{"n_layer": 8, "d_model": 640, "n_head": 5, "n_kv_head": 5, "head_dim": 128, "d_mlp": 1728, "vocab_size": 32768, "activation": "geglu", "norm": "layernorm", "norm_place": "pre", "norm_eps": 1e-05, "positions": "rope", "rope_base": 10000.0, "rope_fraction": 1.0, "qk_norm": false, "attn_scale": 0.0884, "bias": "none", "tie_embeddings": true, "parallel_block": false, "extras": ["capped logits"], "init": "uniform", "init_std_qkv": 0.0237, "init_std_o": 0.0, "init_std_up": 0.0237, "init_std_down": 0.0, "optimizer": "cautious_adamw", "lr": 0.00055, "beta1": 0.95, "beta2": 0.95, "weight_decay": 0.21, "lr_head": 0.0118, "grad_clip": 0.5, "warmup_steps": 251, "schedule": "wsd", "decay_fraction": 0.905, "decay_shape": "linear", "final_lr_fraction": 0.1, "batch_tokens": 131072, "seq_len": 512, "doc_mask": true, "train_tokens": 1066000000, "steps": 8133, "dataset": "wikipedia_en"}
Each number is 128 + 32 x the weight over its row's rms, rounded and kept within 0 to 255. Layers, rows and columns count from 0. Numbers have three digits each. The size before them is the row's rms in percent of the matrix's.

# layer 5 MLP gate, 1728x640, rms 0.0313, rows 237-266, columns 480-639
096:071129125074160146100154142193119134104104151146081178146164119127170166093128190103138168150109136104053110178086122095161089136141126138156092131070096109099159088131100059150138101151180069130168148156144145177099106131166102098067169113114052111118131101134102129070139146153105180131164139122143171079128167125133106177166122126122094140146119081152122118095199136137151126137133099181155117149127102124136169140140131119141140083106141137070124146153141175154110167116184163
103:122070188123076064159134086119172142119092154118126093103133170184157141159154092131137132187185169099190080106156095110126127210118115180096169085095141163113161064124137154136188122104183153147108128156141081132158144116155152148154118180108119176096136176139197182119150117144079138125116135110138123125169154140141096203077135111143179113085145105158129089138127097063130116203147141080113133163125093067121120127100100169109153107076132141151193091146122123151122136124165162
099:106142181118108124158125147152173117132102171141127120134182104122145151152144107093096162137139146115145144109099149155126104122096084142111146099147114121130163175117131140109178145148145154188131167136151110125097162135108204138086187143062119157086116098151137133170105137152075144168119072109113073132105118177153098222149151178141174143130101077138074104048163172097133138094147156083162159125123128135097145141149171142146079100086122143112087083128099167197127189079104135
100:067144163210153124119085201093155172125125079118124079102140135120105094096069082167097091128205137085128124114079178146081115153159118198144146127136080115073143126124093144146123165076125111086126090120127106161064135166134100128116150133137165132147149118125047138159144133094114126134109083139147137094163107157228121061115137121154093095056146106148133121121102156096154088111160095162165066148104197156186145114123117113082099132120076121110131094140134154066154121129100080
100:104138128112182173180123084144171103059138139133118147085110179116104152086146128205107082112171118119058089148133115161206121171056118110088138147156066126133105122119163140089088097096076126056137171178162130076111088065174084108094146128082117192139132138151123124149089125121087201107125154131182154118160145162133097159112188185137154145074148062133165122121145118150085131086066148122125110140124098173116194159052097123141112121077115115112144092153084167152109139125126163
098:131128175165080113106109096127124147177135141129160139131116114125122164130141086130112076109153116174085127121092087113075130140147120127105115157168140099096082158180164173135102158197119124166129183179098137125136095119099112178125072108113101163151102070153130105149152123107060106088096182165107166110101123130099125070125197141175144182163149130157174150150081167096119167074149109134102047087111075178107112108157107144131104118109069142044121098096118146063106135119066138
100:121182113108145079119164107087170107193132207139108109119146117107183147081110142112119103111142130133147093163111047115126115089141152102165102137217134157098125146130145123105082127141136167143118147152129163089124171146131153077139036107141115161166166165072200124170165151114133175076100118136138108144145104091124143147115154159129117148142141193155110152127146096114138117147089178141113143112132136123134160194126120120111098126176118184127088163056109136128087134134134150
098:172149119086132140125113088227058091161105161113111078144129122109102133142153093089180165125141086100158105171183100148161170089124130122131111176110151098158124165122136108108154103120123115132173112092216136168133141119144195107124160113138137128112122138140174029105148116076140096164143138131162125119150191112184152109094136121110097130027137118097111100137087131146152132212099137151156138130105137138136155106111157117124077190098185149148047136152134068121110144136107201
099:122133133175169174125144148114160144079128099097185093126140109118143120082093084118090135106178094093147155131153166142089132098120107126094140084116133180074112140172093126120123079148125061105142083153163141103101165116127083131152026128121093117127182179133149105122144133117160127148149152141122111127112137107156153093078189105149121090085100110179141170134071132123130136120131122197175131118110131089112148170113079103129144063166111100108112148125075095124095129125131106
100:104098168152121053134100125169131098160102064158119170160193095143104123133145114133106147115149103191176077120150111121139123116216105076113092062179101130123106077081147079146123164100121137179124129116111169117099142137113144152155109085091112152098110165104158143179145122188151129083102188112147107110147110122119102103147120159158140158133124085114084099148081148067162056112158123142137049188137154162152155137106141128118119080181122143153180118115124149047170146090121157
095:122164144115103115192178128111216121053132131185186118133191115097108122156195131108163140124086077111134183152123086160073153103149136064098105068174125145116114181157133131133148163088175166141164169152124144112147140120069175072147144074129124090197114153128156127063135117106092134187128185155135090113110106123153154101135119114177115167109142150083112117156090085098129042155136069198121121150094153119133117190136088150127171115133107105133102141104153108149163095113148107
105:144102197161091086085118201075122126105106147151095108148129058141138189155139143159152144120125098110118173211119149091118150114087129158100074116161145126115105096159147175182133027118127118158112079162128071203166137114129101146120122099129179153147141147142129109115111153181127117120141150067108134115143092162107183116158089131158135143122158134084127179141130127113136182148107198173104141100157137129114104164117163138110084145067137189103185163162111121097142130110132181
097:181122115134113147134169157133073113134153121113145116097182157117115103084191091146129172120089133054124140174117123131092101143068182100121097161101151122078129194101101113107168104157121148097169172047103109141099189146165083128104096095210117164118091147061123144123089157175118091089132193139169121187085120169125150186087139114115068105088133169148085127101210199129158117134072130080088142130137092110072120161129128111128188134144143084083152119135087127102090137104047164
103:116071090143156173138153074030168102152141179193112155136099123161178147161156147150176065089102212157112137093168144099138156156123128125094116125114090122105124128150129118080134057179118098166128155131155151156121124146137058179195117118138138121131075131124168076064140161131128174077110064077099090093142103121141137100167116145158125126110085145140109170171091127113111151157142119043101155238121165182147175108122202124177087098128128127114163093143198119102153103070104119
101:112097068160100172110155191123146122177104156152107128142156104161110083058098075111186133178184113125081120141147150114071109135127108123176121081105147115114132129124158098128097082153116114044170078184143102169165073114183151077106160097132170193133093157135100142159118147100133120153081137074040082108184183142178122161126147098134149169151156199120162168131118146159162186125110098165140143145103153136096145114109167082138133105087175140121122091099136079103081146072187152
102:141193101194054176102143122130138125086111144108148055129150223145121145158174131127145136109091074119106123170115083165163164136152111140123094104123146120151137155131159146085169125059191120063149196097132149163126184095156160130084172125089140142094132131122152120128163153176166158126151111125128145108078144121111117163150106098099103117156123138123116116140184179142151131130097206161104122194056150173138171152164104100130161121184112097132146072127182111090120170148119184
097:162186135131118112120180151107166098105153120141134138137135160159142159210178113138132236158130136110179131078123131110173122121145122124139159129122139095131096031129178155145063175090208094134126133101117151126102135091101089150139106117142109156093155120089123184131134181157163134081097141149087116176107153086098072186117057106142113177106134135142139164126098143144207104088163145183123114130160111156120104163183050126094159169186139063109167121120127121121111177136072079
100:116193116193139089107154114166149145135175153127157110135176154167121077115146085082110136127122068133172147143181118133200135114150115180106134075170102143100101096149078077160090105149157123065123159083140149136126171135119110145172136089112102090099116095104154142114099134142144073164211160125184130032080115187086134163154093144147116078137132169075115160097147154139138123100120190092093115149151072161135194111137093203157144063135097085137174058121116100075101107116149114
100:139143155132127096163170072179169091126108135072165125121099178126128093174101132100088120127114086119167132084154155114090139095093174143112142117134096153162134166101099154066146097105108134130127093106107144118087135111077154127136111156098098168097129107077139149144160152103158148116141125139113104096138172087149143144135138103101153153111146151110143147111124114166121129135223110140138127131132121070167157159153155116118094090114150102152159112117115128170155123110106126
101:115132101148138165161178124165167143184081147174133108127172146189186181104091103133143144061131080116086088121167107129109130130137183116060094100124120088122171139183126157166133166137135132105101116111063123088097179141157156098224137150176097113145158108082175123124088107130113155139117111147153117125164078104090081162128143160197171151077102102114123139125158102155158130130095175162168150129158076098125139096093141089120107182117195093094155153156147089133124124112161144
099:192105133127154136171105116088133130132141092121121176146079122098117092123149156187191120114182123138125091123151163132132099131095136117098163097100112184162114147119122115090169168149084107152121089152121137146155148103139102083091158142144156146095113178212150089132120124123088099123140132140048107108115152115125154167111149102142103105126089113093112121219090160154156142140107167135112122125109158117098106093155158128141065105125123093124161123178104117130092087120073142
098:129088164112046104167153132138105104193166099143149129133192150132091130127130094134118140122138139075114099140156099138191164119081123106120110136162128099169135111154165115178189169114146127077072175125110147148082135081164102114062095152153059185097167134135144094110115134129080088107119085147089114125133082090111111160097096061109192161128185121143159140125086146088144109102129110104116095036155107146099075099151107167145117126123159128120121071101104132138125167133174152
105:103118109142147104169061139114152140072125093178152160183103091134121140138129151050063117103143148088170103154157086139099123134172077155103107130111142138144116101070139114142141099162119144141144133105118110156124145148118167133137176143132151213149128159137130147153137106157168142106083135144117127130154179105101110158112165201182139122116174091085070146125127178141075064172156165138092134182080098061149200092172109085141125182181195130122169051138160127144126130106136117
100:156128081109131108213111145082124155097076114086121093109109136100111131132159089104183151103163115174141119193096143172127150153092068068142130148141120095077138125090150078151171137103095142167067152103109109123146075098090106104061093093119139133128201114156098108069132110154140142176084118090115088144178084119131191116127142139096169125126080076212114110142070139114143176173106130088149139075102168138105155146180155134110091132093152124092176203116091151092101120141162122
105:102172126131088102166149119109149122130148121103141142068146124161099157101084108165123123133121142130017117122153173111088120153118124154121105154098106136163098114152130107131142202175084136083090143070102137146132127120099087151111096121115161105165103154094144091122118098131092140144084200094113113176101106073129093186151138104167169164109120108125127150120111136143100136098043150152116132128115084164094120088106101125095117115135068090116098177173196077150175133069114060
101:157166129145149101145142101114147109111167150104116185130134110186153145099048078153141091103163143142094143135152159185121221149132081080113114100167093142074123097127117020149170180092154089062149161176120114180061140152123149118151128100092135203106155120054148142175177150092163145107098150153072120106162135092109124109106085166203141134162108113191151166173113098168092091137117075149083119160130150105128148104157121136134144132141058182127094169136159074127170110115153098
097:170084182141168156101128130074092168155121157085185155130114128153117144201125144107154183111150123100135145134122066106105127118095125141147128134127096073120189096046135138118164141054098101118176159092131055082087070142135104110182150105126149152116152172146124139166183144111112118087152140119097138129127145198129091106115119126095128084157105053145103147137125127065092101076158084118096115082140119049163164097062176160102119191077149146084138134133124140124132094119098108
100:137168102124159127110080137096116158148124123137183091148130114140198163127111130108178108159185135160107161104138126101131117164134135107119141127156120109148139115162113135086160069087096115160143108189099108133113091145157101124172110153119122150171159108131075143091105131207148094093084097132202116145150147071121135144093136119163113173110114114159084098082199178118122122145181150154163131176057110119167136119101129187092162150133095129139095183141154153141042154075149122
098:134115142126134183148119117130107070116152121147088179165144116156083174147137176103119141115159123157135160135144089137152158147157102096120165122123116108128078160136115135108142117160139043074117101146147065139123128088106107095158099102098164153090135141063165186089110089139086113177097129131105122139112103160165139166102153125108063114131159195142113156108110099194094154130168099146114110126153117167159104131176151141103128172083119212144117176161123148092106120070183107
100:111143152202162195107141164064212113141146116114160109153144099081177145118135104126146149131048137129142089175168201124130145165146081182096132107134089181101091178093127128180144136087138111120107139091115085111105127166141099151112083161119115093122146111108102096149120160061092127114119140142136135135112104086165166164122117098157104086166097146221137121159136117162136142139110162140156059148043127167169123070129127123157125149136095159100149112136108145116129087151166120
# layer 5 MLP up, 1728x640, rms 0.0325, rows 237-265, columns 480-639
094:149135075164150154135063179108108103133158106096140111139141145097138128156098203154167108142075129131071125119130170172164107113149136118161088129089082196121182143145130134150137119087136089088074149158143158210153172079136076116183137144128146085113095049184079109116135194073143143159159135105165112153163060148103179176101130090085115166136087128083054093127151128141131140111135157131129128078104135105158156070145171150225146151137110111050148130071067102096138127136130141
104:163138179116151134168077098131100108131144148146196165141100098159115138088103171134111114143112120105045164073106111075157069149162163104142155156124132174101159122068110097178165086129062159194068115127086079091101109111158134152142094130080125134130124137195159153082139129103123203113107124137167132109150109121173255159164145124142105130107135109129083097096134127111105185141148134149139128148095133170153083111099176137147141112176120095195149118182175156194101153135137145
096:056109136152128155157151151142079091083138099048077139114133100093068147145129092092145148147129156146104170161105102106108122150125135087122112180093082122097084133154130158180148088107128091168088091098060143111158141164082153073116100153150117173099193116147105090177182171123146112088160102143131169086115094134178112149091130174127171132140145103102105128117130100158169109090042151143070166098154153167119151098150148106094107113106137182140142089088179115125105127136160152
100:144108186154127075163150099174147112079091086107124122132150112128175125074139139120108143130173166135093100098101123147144142134132112112136082118096120106137136130166154075142153111169079132105113052126155131131208181126160171119151085184141182048135114167158085178214167143105167159089110078074175159145109099156131136145152090124130131108164159129131127140098136129155185163130178148120117137129137060110185096140161108154158135135137169087155127099191093153167143125142072121
096:120058162093112153103145208098152088134122052134152082191107147126137150128145100183122138118142069118106153128111111088094161097137113203117108169094141112143092171086125160119147104175098081110158181103110147162095114139156161167137142156142172183118127163058106122085073114098154152132094095136111120188086106146146212110144132156115095155156097139102123095114140096155088153129092158099173189085102078154118189130088165148175168112115165115163103072174103084123192172129171101
097:120169080114157149130166133121116154081149137070114154108139111101126172158164137117151181154094091168119121144121149139116154132130100091095075150107140124095145122130160160128108112166100133074081146161165158111082189141013102119134135140189111163161116151178156100132097098135124149188153145164167133120180107102127175161107141100112078187160105167150180198090148132103166128166177173111111102197191120118168157118124170104186075082098165157112143115122166107191138150174128125
094:121176161115067157143172179116216100133127107102082176124181108132160113085102147072144150089166162075116137153156105182086161118143121137098105123124172115162125142102147153148112092192130079168180160108119106127080111093135103144109187127158163131068120059087153123161149166083151082134129152094179092113134185179170176112159144138141118137146181151107145137095073124160063135140110060159060081117146087094133148180142112144075121070129147212125097102104099111124107143160161108
099:122110144133124119109096137158103153097165106118068069116082166045131158118156131140140084160113090189121111086122114129134088129138128115148145111072130095096173090060108178122121216171160141065116139143179126124122106155087170150098101122166146109128103138084123142116181139127115127106128131118106061098163109120114189082068129120156120135152091069141135128104188158139080171099112135145143195132038132150070095137092100180114128126124121088109138119114177115143149115225142066
104:095145137105099141164150121151122136110148156155092075148155154149151098104175175118164158118147156133126138117124088133153089140217167100097139108093136090133143090128152142174172125093197162120092096115085156144145111109156161127137110142154053113098107070096151113180173125124157108120120118207074111163170129140163150147164129185176145152121144125151109178172138159082170123088138077141086114124156106096145154095155100154143093082137096125164149101136123164132151173121152126
098:134106084131127181169105117119145139094113108119154134197164145116114133101168140098116150149156130149098089110131129129158207107123096146106087078139154141164116116158117164131096087118143069141113143146209179133078130116132102142152171143150127181100224046160060133146136172128142104147118085136155152162152119157151141220091177106096109167106084079121177188130188153145145081081140110093100149110127082082177140164141172109167180073072165163097119113174111130140121100153142159
098:167128163085114148129058097151109138075101121140084129182141175100148125066137103131081136154142142101155089165158153120086123154148157110106175076104108095172083118124129130144153089173113113144077086140188176136088077113178136180146073191157152135123111108081074083100115090079111104091181095085139090125127167167157133171136107105126121150142160146093017133160161149117147098069134178084148109199152111137111157135152147134131071137117122114204094169180122123121107159154097129
104:240104152103109060138082083080109119128130114162089130112130150082083142205099111164074152170154102093133164093178116156141118056116169144133118084146113142153143092134097134138142124144160132112105109120196145120128093145118145200192187127124183081130147096145134136183156106132143111099046122141131088187154119124113095120106123109173143175148121147141146117117167149145169143119153125158112115102096111077173114183174105112105155105144156125098134123077146132096125165140088170
096:114062136116170163076169134124127089137135148087133121106178159099094167091117055081142069110158137217087131144120116065106113139153187128131141118118079103107121097132119140148127136121111148101137092105094129116092111105089106138152106135166160122133119148065158151115168120082096062168094029154080118081181119107132161075140182105123138134128118128149172095137114121181112119134154100157130124153113163150093106155115181138108157122154070158112099166142149116114106081140085134
101:149102157115206112062107183117145076150123091121071158098156086125111089142082091127135083099146117080129158164132141104078159139071159142128125100141153209101102107138152133178121152068173093138133113111093170157152054168092150131111176134085113116096101139097187125065046137063114121113088125168176135108124120122075103116109157129103147127167160097136117150154080155140092119136133145138087090117188141051092150163174106093104180104170149114118173090106137110116141175190085104
098:097145144102200174143120144136100151188115167075141125119123115161114082156139126122139094158124134084123150134137128092126110174069161117123078102150091089144103148178169097178054125181167115126145149158074086115141171137140079126080156125141117085092102113147164110163115061100125184161198153105137185149169161174140134094127057134146123082125119134151139077153177140099140115134129091158135098171167172133183122078145159124153098083155138134061125127116160087098106085059123197
098:061161157102108164200096119159172150066118113084158095144119111086144146094145101141123159099150150148148170119104124086091089095096102132155154145122161089127163115127126169121172124127096104153050131159098117135167068113124092115145106130168134115095132125090146147124138101146097139155060119177109079176118080139164082135157092115147150142092196108092171157112090153110069165057152166176151059121133140086127151107100096085090101135104144097097186151156091073136161134125147120
095:082182131160121147106072153123170128136167116135154113083159186125094148130165144134154127132088097207172099104132164147114123153178119165154070149159087137104166094112137141147140099164139142115128152075134124133194141180110180124152073159057164152108111131162093154115057047051071092086067127149130089155091082174086116111111115140144116170138115146102204177140065108168061072128137081142139101152162172077099135060132115118095122148126063167132063177162109065164169107107119118
095:121145149175089127144075154097136114093147094097139151051161122145100090090108097186138118111154177107113129137156167133152161174113127145097089156177102097205173117170123125118076119139143118095125075117148063104186166090150121082117097188098135149130154101205076119111126156083112085165157134138147162079139137089085190149061132137105132123068185109137198155130211070087142136084091155116138128140121096093144121085154137189156115067091154128179144148173123120174133117123121152
100:112121114130134134120147157076124101129069115129116131107153104093162107114153067132132135183145148165113124116150148177182172081150134124148169148124182095100122116113117114152169180145169131155155170145112075135124115118145072070152142070122099189121075097100152041091144115104137130112098073093112117198114126112113136095129140058066162072185130098091130087149111093159124124105096070188156059133117096161112177160148087119058177153143151121113101133063140123166132096180095168
102:119181141116138144148114156131153059094086063172170112125086156117122097081117168140131195185130156096161113101125149111152145110083150070161104106128115104125098121082129105095076068104129129180144162170116087080093184087171123098111184101128180097099168129140130073170226136175093175105086109100109154106140158192130134156123108151184114117114096173123143114176121150130096153128175101079152164183124106131177160107125156171112125119118127093083103133170089191066128087088163083
101:124134166134126099133102127090178147164127063085130153099186096161049146101126115143159173189144095152131148131147176116142089086161141147117126091200091169158093123096208133089104092116146119217146155094138109133199099111151129119117120141137115112110116174102159154055130153081072132131152146108165121178126146122162168162104175078155124123116054118155124136042156071095125124125207152133072155135097121111077137138101139141176129088161121160154092117132093108169182164166093119
096:136132145081118097118141108153057104110117143154078141084168122144155201118072068075119144080131134115171111126162156118123208128082108133149103146108154141125161107133113117119091116123091150144091146208078097136100112099120132060102145152150090145132124145136031154109158126101133105130132142158160118117124077095097151081084108099125083196111141100114130056156096122146102101134141136158111144185143158143138113105069109122089114156139137117168090118100101157136119145114102189
106:134180149116148161124146090092096203146131162126122117106118133168093175073137154153082107108174143106233141140168130141167117152126134176119150133180159098145123138116148182081124124148160131150207130131148173140146096129178122096157172109091148116120129163119106073127137083119177176149110123079125084088102174158125149108089113113085160083172174160209110131059116126101152134128146093181079123080121128130172171166153156171080190144114110075132085111153179132091150160177105120
096:110125115138115108105085107079106167130102140109082119100111103067133127096118119109145105100125088116136117089143138149170127084115086133110110183127081088065133106132157106159147146057091100087147121129134136117151172104114133144151091099162108079169178135116074122192167160101091207111154098145144110114161131093095124160134207109175063128131081148099124145112158128117139089170120128110109145216098123117103119152171115126108100107115159082106145132206124140151128179121136121
102:161135191064122112118112095116089076125103151153189076102173122076144168125189101065105017072134141193108117135095104080115130128119172131101155108137101167137100159092138102074148138103113106106131118177135172110087067146100107128191132062090097140169086092134114148189122138112169145134154130129123132081146132144113091110109103146102132141113066112172139101128211123119139105106119128092061103112132134084194110138074157157156126081157089173138147164136132190163126127095150138
099:105147143095111192105101119098180136083032124091138099105172115168162130134077062079103113107140086158101109165130133133165088122152109085115051103153109085163143115084146092119138116133135132072119118102142082170116157122104108134119122149149074141102106167106132108119157078090125083134171102105165132134109130129122028131070122158111146174165154115109087114115181175144130144075080167129128084147131150088128058192075108105160156046187105185093163172107160083141147136103163179
094:118141091153081083129149046143136169114124153113148079154176110132119144193146135095146126114129091187081125175106186171115096130095144064133174087209137166077089107130129191122134058194137192131118128142158080131121134185132107139103111150122140131152147118120189143128159162193094139148084148119111108140173160134127169086127172081144188145125063127159178191096076145116150137186131181141156135188082159140069139116084143127118128122161081144133177180062172133165165099186147126
099:138140170164127128123125165101153184148144104101102115154074112154158115124107111136122104124156085087129156080152116152164130148121139130110146094076146067169148172180116142187151117154115169139126122120075101118097170062141115146140134188130045105113179099132103151043144144103174108106128100155118144132056119133097156100130144146122136076105069118107127188158106109097150161103082188105173115111129130146131115128171107101141109185181128152102150153103142110134091088180059121
098:058077137066072150056136108171188112075142154148112130096135100161133184125091168138174167132114132104150188120127101110125103142124175125095162113134174128155111112108155146191162175136107135136118123149094126097126129117072159171120135167117096184147081116102122134118183147179114091143137130129108181146160167166127095144148144128160129097073102139096126163090171107099120182159092179129155086066185110123145103110183095104131104140144148182128118155083084095116163098116167112
# layer 5 MLP down (transposed), 1728x640, rms 0.0277, rows 237-265, columns 480-639
098:142136112052143162087173131153103121108104085185100141131110173110098117098137110151121137103224136108158092160121126149106118132102112165026167146097118134137155089139107123132144125152091116154167116131104127097125084142109155184086141151117039122180098100155118136187106095076111143118127102140069131154159144130101078133144108085137179133131153129166149089092116167212049104156112131070155122063094142156120115166128149158138095161159081091126124151063157120151095122093126124
107:149166147118151090155115095099119090184206119151177106129169086126105119109071089159150147132143138180097140164108108169135147092133165112186055182185119113130107154134184117140171178113153121125074137083136096138109177160178135123136110136143141175083118178064135121095087105151096107110107067167075103143134142178113065092116105135116118119141136130125178127151121118121180123058128128151149173115175126144110138177123098159138167164058089084148196084168161114098159149100187096
097:108111110126106123104149085150157122155067178200137113188151106082123140099074116081121125173092095132133112111134148116175086086111145142131145128129157182122151125121075082164049175152093160153161149147150083109080129162102150134140148075143130122134165161107150116149138106137122142156132142101203083120087162167139137087160169077185112121117094087113136089132180116086100203160129162095153130127106113129143099100127091126150100066092151105114123153090174114109137184111080105
104:098129133168096089085139141128164082130139163113100145146144115158127135181050099129139107109133169141106134115126116146067145147126102154160143147183127048138142163145134124155118161145228173062093103134116146161041098108089077150168124135153126092085088142136094146132150169123122141146098123136091153111119120121139140093120141137141124096135138173162152116110080148098109111114108097123199095085143150146121163151150098111122102058126118062124099117189163055123125068177124112
099:161138142154045158114190079101137160136101125169072129169139153123099116142135129173138121090073171142200131172109113184047141101133162105123153158156127142127140143111063127177124114170099136086138167105165120136177121168080117142138099140121132109137109149159116101100150184128122132146157153177125149148109153107150060180131140149132128131177160144170158172131111096148135124143096156187079153158109147094158077175133132139163125107097094101124055160087120137148127125162077156
099:054117147100128085160122126167119175107163149118101125197093112127129104192128165143119153102137128139127176147118109197098142149160116153051127159125105135170120120135121107202089127142136158149118093167156101133127077156180128219134115123109100154094117131147154141126124118124111151121088074117120126112117093165148131158142064118124133142146113125171108084152075182116132187095091127129107180089128154151174152097094033158102112145087174132121083111107106136128149154132117124
096:169089089132129135074146160085133091102152135131128086128058126169098099074120084147136124161160120145112156136130118042153173174112109071167090126119170127128084128167131085175108105131090158146097127178138156127178082134169139091140166089107125083147185156123127140165177123080143133145151145136128128132147094087102122144147141108111095175121102138179140123089226122070142108110110188172120115106136119084080118144089126124084094204147126158149105148114159138192096112103049123
100:174071083166149152184125153102130145109163165115129088148079088170085095130125104197150081076114149148102169130150135126137159135198104135139176099122040125087177174157159061123053121089113094164168183103120162130133139160119134159119192056114114210149130119107131116181146109153128184152120152161068134118181199121097138091164095180059049082126111122137134160160147145127077093129086103108134083137186114129129099071141152116129146210183109127084138108127094071087069201140121200
104:121166155092105109141148128152168129116167065146166143148153097094145099109135116130157134105134135081073111127131077191111100138169101158031148135146113160101202144100144141107111128108186084133148124105115121156138165107155141111154108136109103048084183133096133096141156142151168161182110139163099114199059105193175113131130097109101144113088169152138136100152127074103158158083113168093113119118190138077100134116139168115152145112108180156132098202142077113095152157109132176
094:162127185081107159129117191127128134126123122102075173082107141052091120131131211137179101143037066135173157130190120144070121129142128133213123138092133127085140138124164131102150091135153117193163117161150146090106156249122145192135090113157137133111100143112119155118115111134084139162100065179119154206131119174154126143146130145172123141096185183135197163207091063130054100185150163132145080116083107129100135101140087137096070156173114121121059167192109136125159174142116180
097:171125108138112160125097139133146110163127114130215142143180163112144166124132047133152148181113169105191117102189160188120111166099179110011160089212136107192160114154080125126147122155149164098176160129171170143108122122078119139190115093126076128118099129121090085156124145182104106153128165152144152153136096134128141099077047147179173061134092178137153093121124118095122086150128163117177149119148174103096068091136179149188211130162135118077067117182149134086151155100100139
107:162167107139126139213085142109147111135117143115115148157132117120092191171195078062138141127187122133070135141155154030075100100134151163083116132151100187087103134097148134150141153064085168120062104187120127154138169161125118131151158151124084133122118103128113139133090073120109145142146151143103160119158141093193146111145125120132147101122120102165103145118124157100121149151068040077124064135141122068118145111149140127066149136111138113115142193131150088132073122144145165
098:182154104117104084143112107085131136089122130141094103169087073111161170118109145114143125121092132102158108132083116188117178103087049133130080149144167111130126093106159099097096101114094165168130170072162115107154071174126172119087114166069124156150104143119167101070126091140119121141171135182130149138101168108094168157109192163108160109161097117070100195175105118162097115130118167071133174069126074139149110161179097151149195075117200116117061131146088109122125156150113142
105:099098081163136139097101150107182162130071117168154090146103091165173137075100154165157125119140131122150104123134111112186088184149158139054139102157128128118162137118058096135099121105107123123097133061118093207063172116108163094173175140146113152162116145128105135106185148103135115139168169042100175122157122152133173074110089121136162153066114171173131137179119107158139120101108111187151152145117151097126109138164122185200090115097105125076111151070154090050148202112126153
100:125161156105093148126183105117097191177166134163029138158132119144123159175090091120143101122129152139151106104084140149101166093134152150171138148109113129177113125115119106073106141105115115125052175130137104183084110155128119079105178110158111058161169139074141151109119118136119094132113112152160072200055096110116139159139105122135115169136116146102113135156096130146095123108098152200107111099092056074082153170139145129105095132128131214153107054088084115134144145126141159
103:139120099199148128073089125090082093168109096105092093111121121161151116098114102147130114115159136125105129100176126115109148196145158164181070081105084171170079133138121099111129122089094173091178115090136188064121177170146083118112119120095127117116074169112187114122134116129165167105177128066127138083116138099107111160118163158131154144153128172135109125173180088115145088198079091117129102166102127149179133109198094197180135115174122100130129107112185096107188102065177104
098:158069161143130132094135094148140083101112111094143133187173128163201089144174107123156122084132107087138074169103145095186102152092123124101069154146129110103091154103129137150099159126127155193107122092139101094169181090157147132120086136089062172165132157082152089103123101190143136115201144179097174141130088088105128226111123120124163132136116130174157133090130140150142127136128115120140117137131154125144051121125142141059128143103114116135163139083170183140176205093175108
096:097136135131128106122180128119163066104161113183055139126172151150139086114154076135107137096132129141115130132182113198176138170149128119166138115088136079096075063133093119117107152128129197148135137170158128089151125119137182162143121136123136192105119113076202132170151043143108157100139171135144082176111104116147120126118128147159151043138147124187140147131188116107181107123097068166134106179132161109134111149139118071174157119172177107082086088070151108107103113076154187
101:071122144111157138122148164144147106069102116150105098150163187115050103160163114162134096120137137133166160139167149130144127105175185120142141090070105087086155127138159180185160135154168121090067077043118137102059107161098145083114096143157136160152153108178158143111136115162141115098183169119175079167123138130178100162157116135130161141141087203125156132172146171120135109154090095166096068146104116110114152101145103178127041022135123164125126127119158129152066157148102089
101:140129146154119121109141118141095132182157114105138096157140113071086141147150183128107186098141109112087139156085191136160167050153134100200129137138136115146085093133128060119098089151176138129167131148162100164079129193106098150120145127106095126120137198138101144096147091015120061127095067189120120114094112033174139098180162145076143134207146175117119180135135167094149125194106088199110091181114169128137133148149132090129099138161152091077169148157111119114063124188139163
100:135165182147093125083137176156118069156070143090138197103116131196130102149139117142171170102099148198111109099188125076114122167112117092051125119103174135151110161061083163145133136097191133092083126124146128130141133171123122157189101165121163108088104110128190117144060111124121096109179158142101145111148163207103106145104119169161143148110138092115129112086129203098098112156126084171152155083143137154094053078126153145137087139137119131090107142099129144115046108127147150
100:159127117165209124131157168126066089158108146131138091189143170114117142121118095169101045110125129138093122148141143102079154091144164130148111101107122091144086159157138142163096113128106102159145113139132173081139098159147117088088094133150152183075107151164182146135134164144139106118202114171119107165150123115097079107129157081167107097150131113139104138095131143122125173099131098118177125170085154161097089182183128139158090155131206135103142170137135146132140183136119174
106:160083124062076121127137130177181114141104118144099076150156115102158086091101157146143088135095148151105110117122081148106109092134119123135133152145135108160146154154163161146089175153061101058128123098159151152169082115131099079195101131152067142131072143083175107111161162109142104201198110166131212157122106122106140150110108071074051140120170112104151175108076110109157120144187122162202148111170106091136074183081184165113121143100168130142098175138104073150140072126140099
099:126094179127116111150096135097133097127158115155152077096164108150148108090094155169154152176094121154164109106100147135094169124167096100159166079153162147169109143080149161137153167098096174083171135148149189178089083130089084113125129178143144128133078122163131128126113118106138162172172131064139105095109124129149112171171121145127089124128144125122109128142081124117152162075135149080137119089138128132156141131075137122107143131164147189142102122128098177107176144159184128
104:150148158166108102116086112148127124044091136130122142089142144159105110103152062163085108114160074151126143127120130137138144101141083062157136101164129116168076113162095163155170131142151112107070068099164094176160180093166135174099148132146119132174112126169125038104123124128130089166109111142091089115179105088104074131144136128133108077096168145106134139187066141168113127119123069108203056178111124126159101094142064102130109176105119097094052170048128111131121103144125076
100:167085065035146192105132132098145132090138106169155130108140118137131168183138123161116164115129157071162145094154155133087128085157164144116112120132127161198164138138119060049158089172148165149199066123082117153095083160123135102139124078169179206131158127125129100122141063097176163146126109087101120128109136141120099187118159160187133117094109114088150145115140131146156137105135111099085109112073148167095185033188170127135167145099115068143095104152128072138112077120147120
092:191076149144167071095127145108188127177118132129131127145138123093151165156188111133186125095084136154079127125085189144132156080116111178086158092109119134129164174138148120116093123109109113101158121129143148163143122092151107161177160141111115114071193105136123164147141065085134090083123105110130113200153154156085193163143151119136126130153165035049123132098155136125149146098158090141105092071091175140148111116162113169165105162089173157137209116197093130136110131104147104
098:145180128119114060181123115107105158139125146078139199142190188163091185106103131095125126113091129110117085112147172142101207097153144117196154125106118118120210102116168139150176101156182207158051136157155126133093119108133151116090069121145161108171152125095161081145103169076136171119123184059125078148099150150121152132076133144129114108077103127099158165157142118111120132150123143121108166088138099124150155133049109164130127104119130142131090113130132164083134158143139094
099:128077152093104132166138132069099149175110088107150103111125107200101067140146075131153090148187189100150152117089171160174193138110076068173115183114164154079208072120143085113111152161123148100140143162086139153128133072174133108152097184141126115116144160140181130089125109130063137148124137098131116082085108072203104115171184079138142126204137120121117166163130132165110174093048117107150154174130102089141171155148163172157104130141095119101135137124149105080137148159163135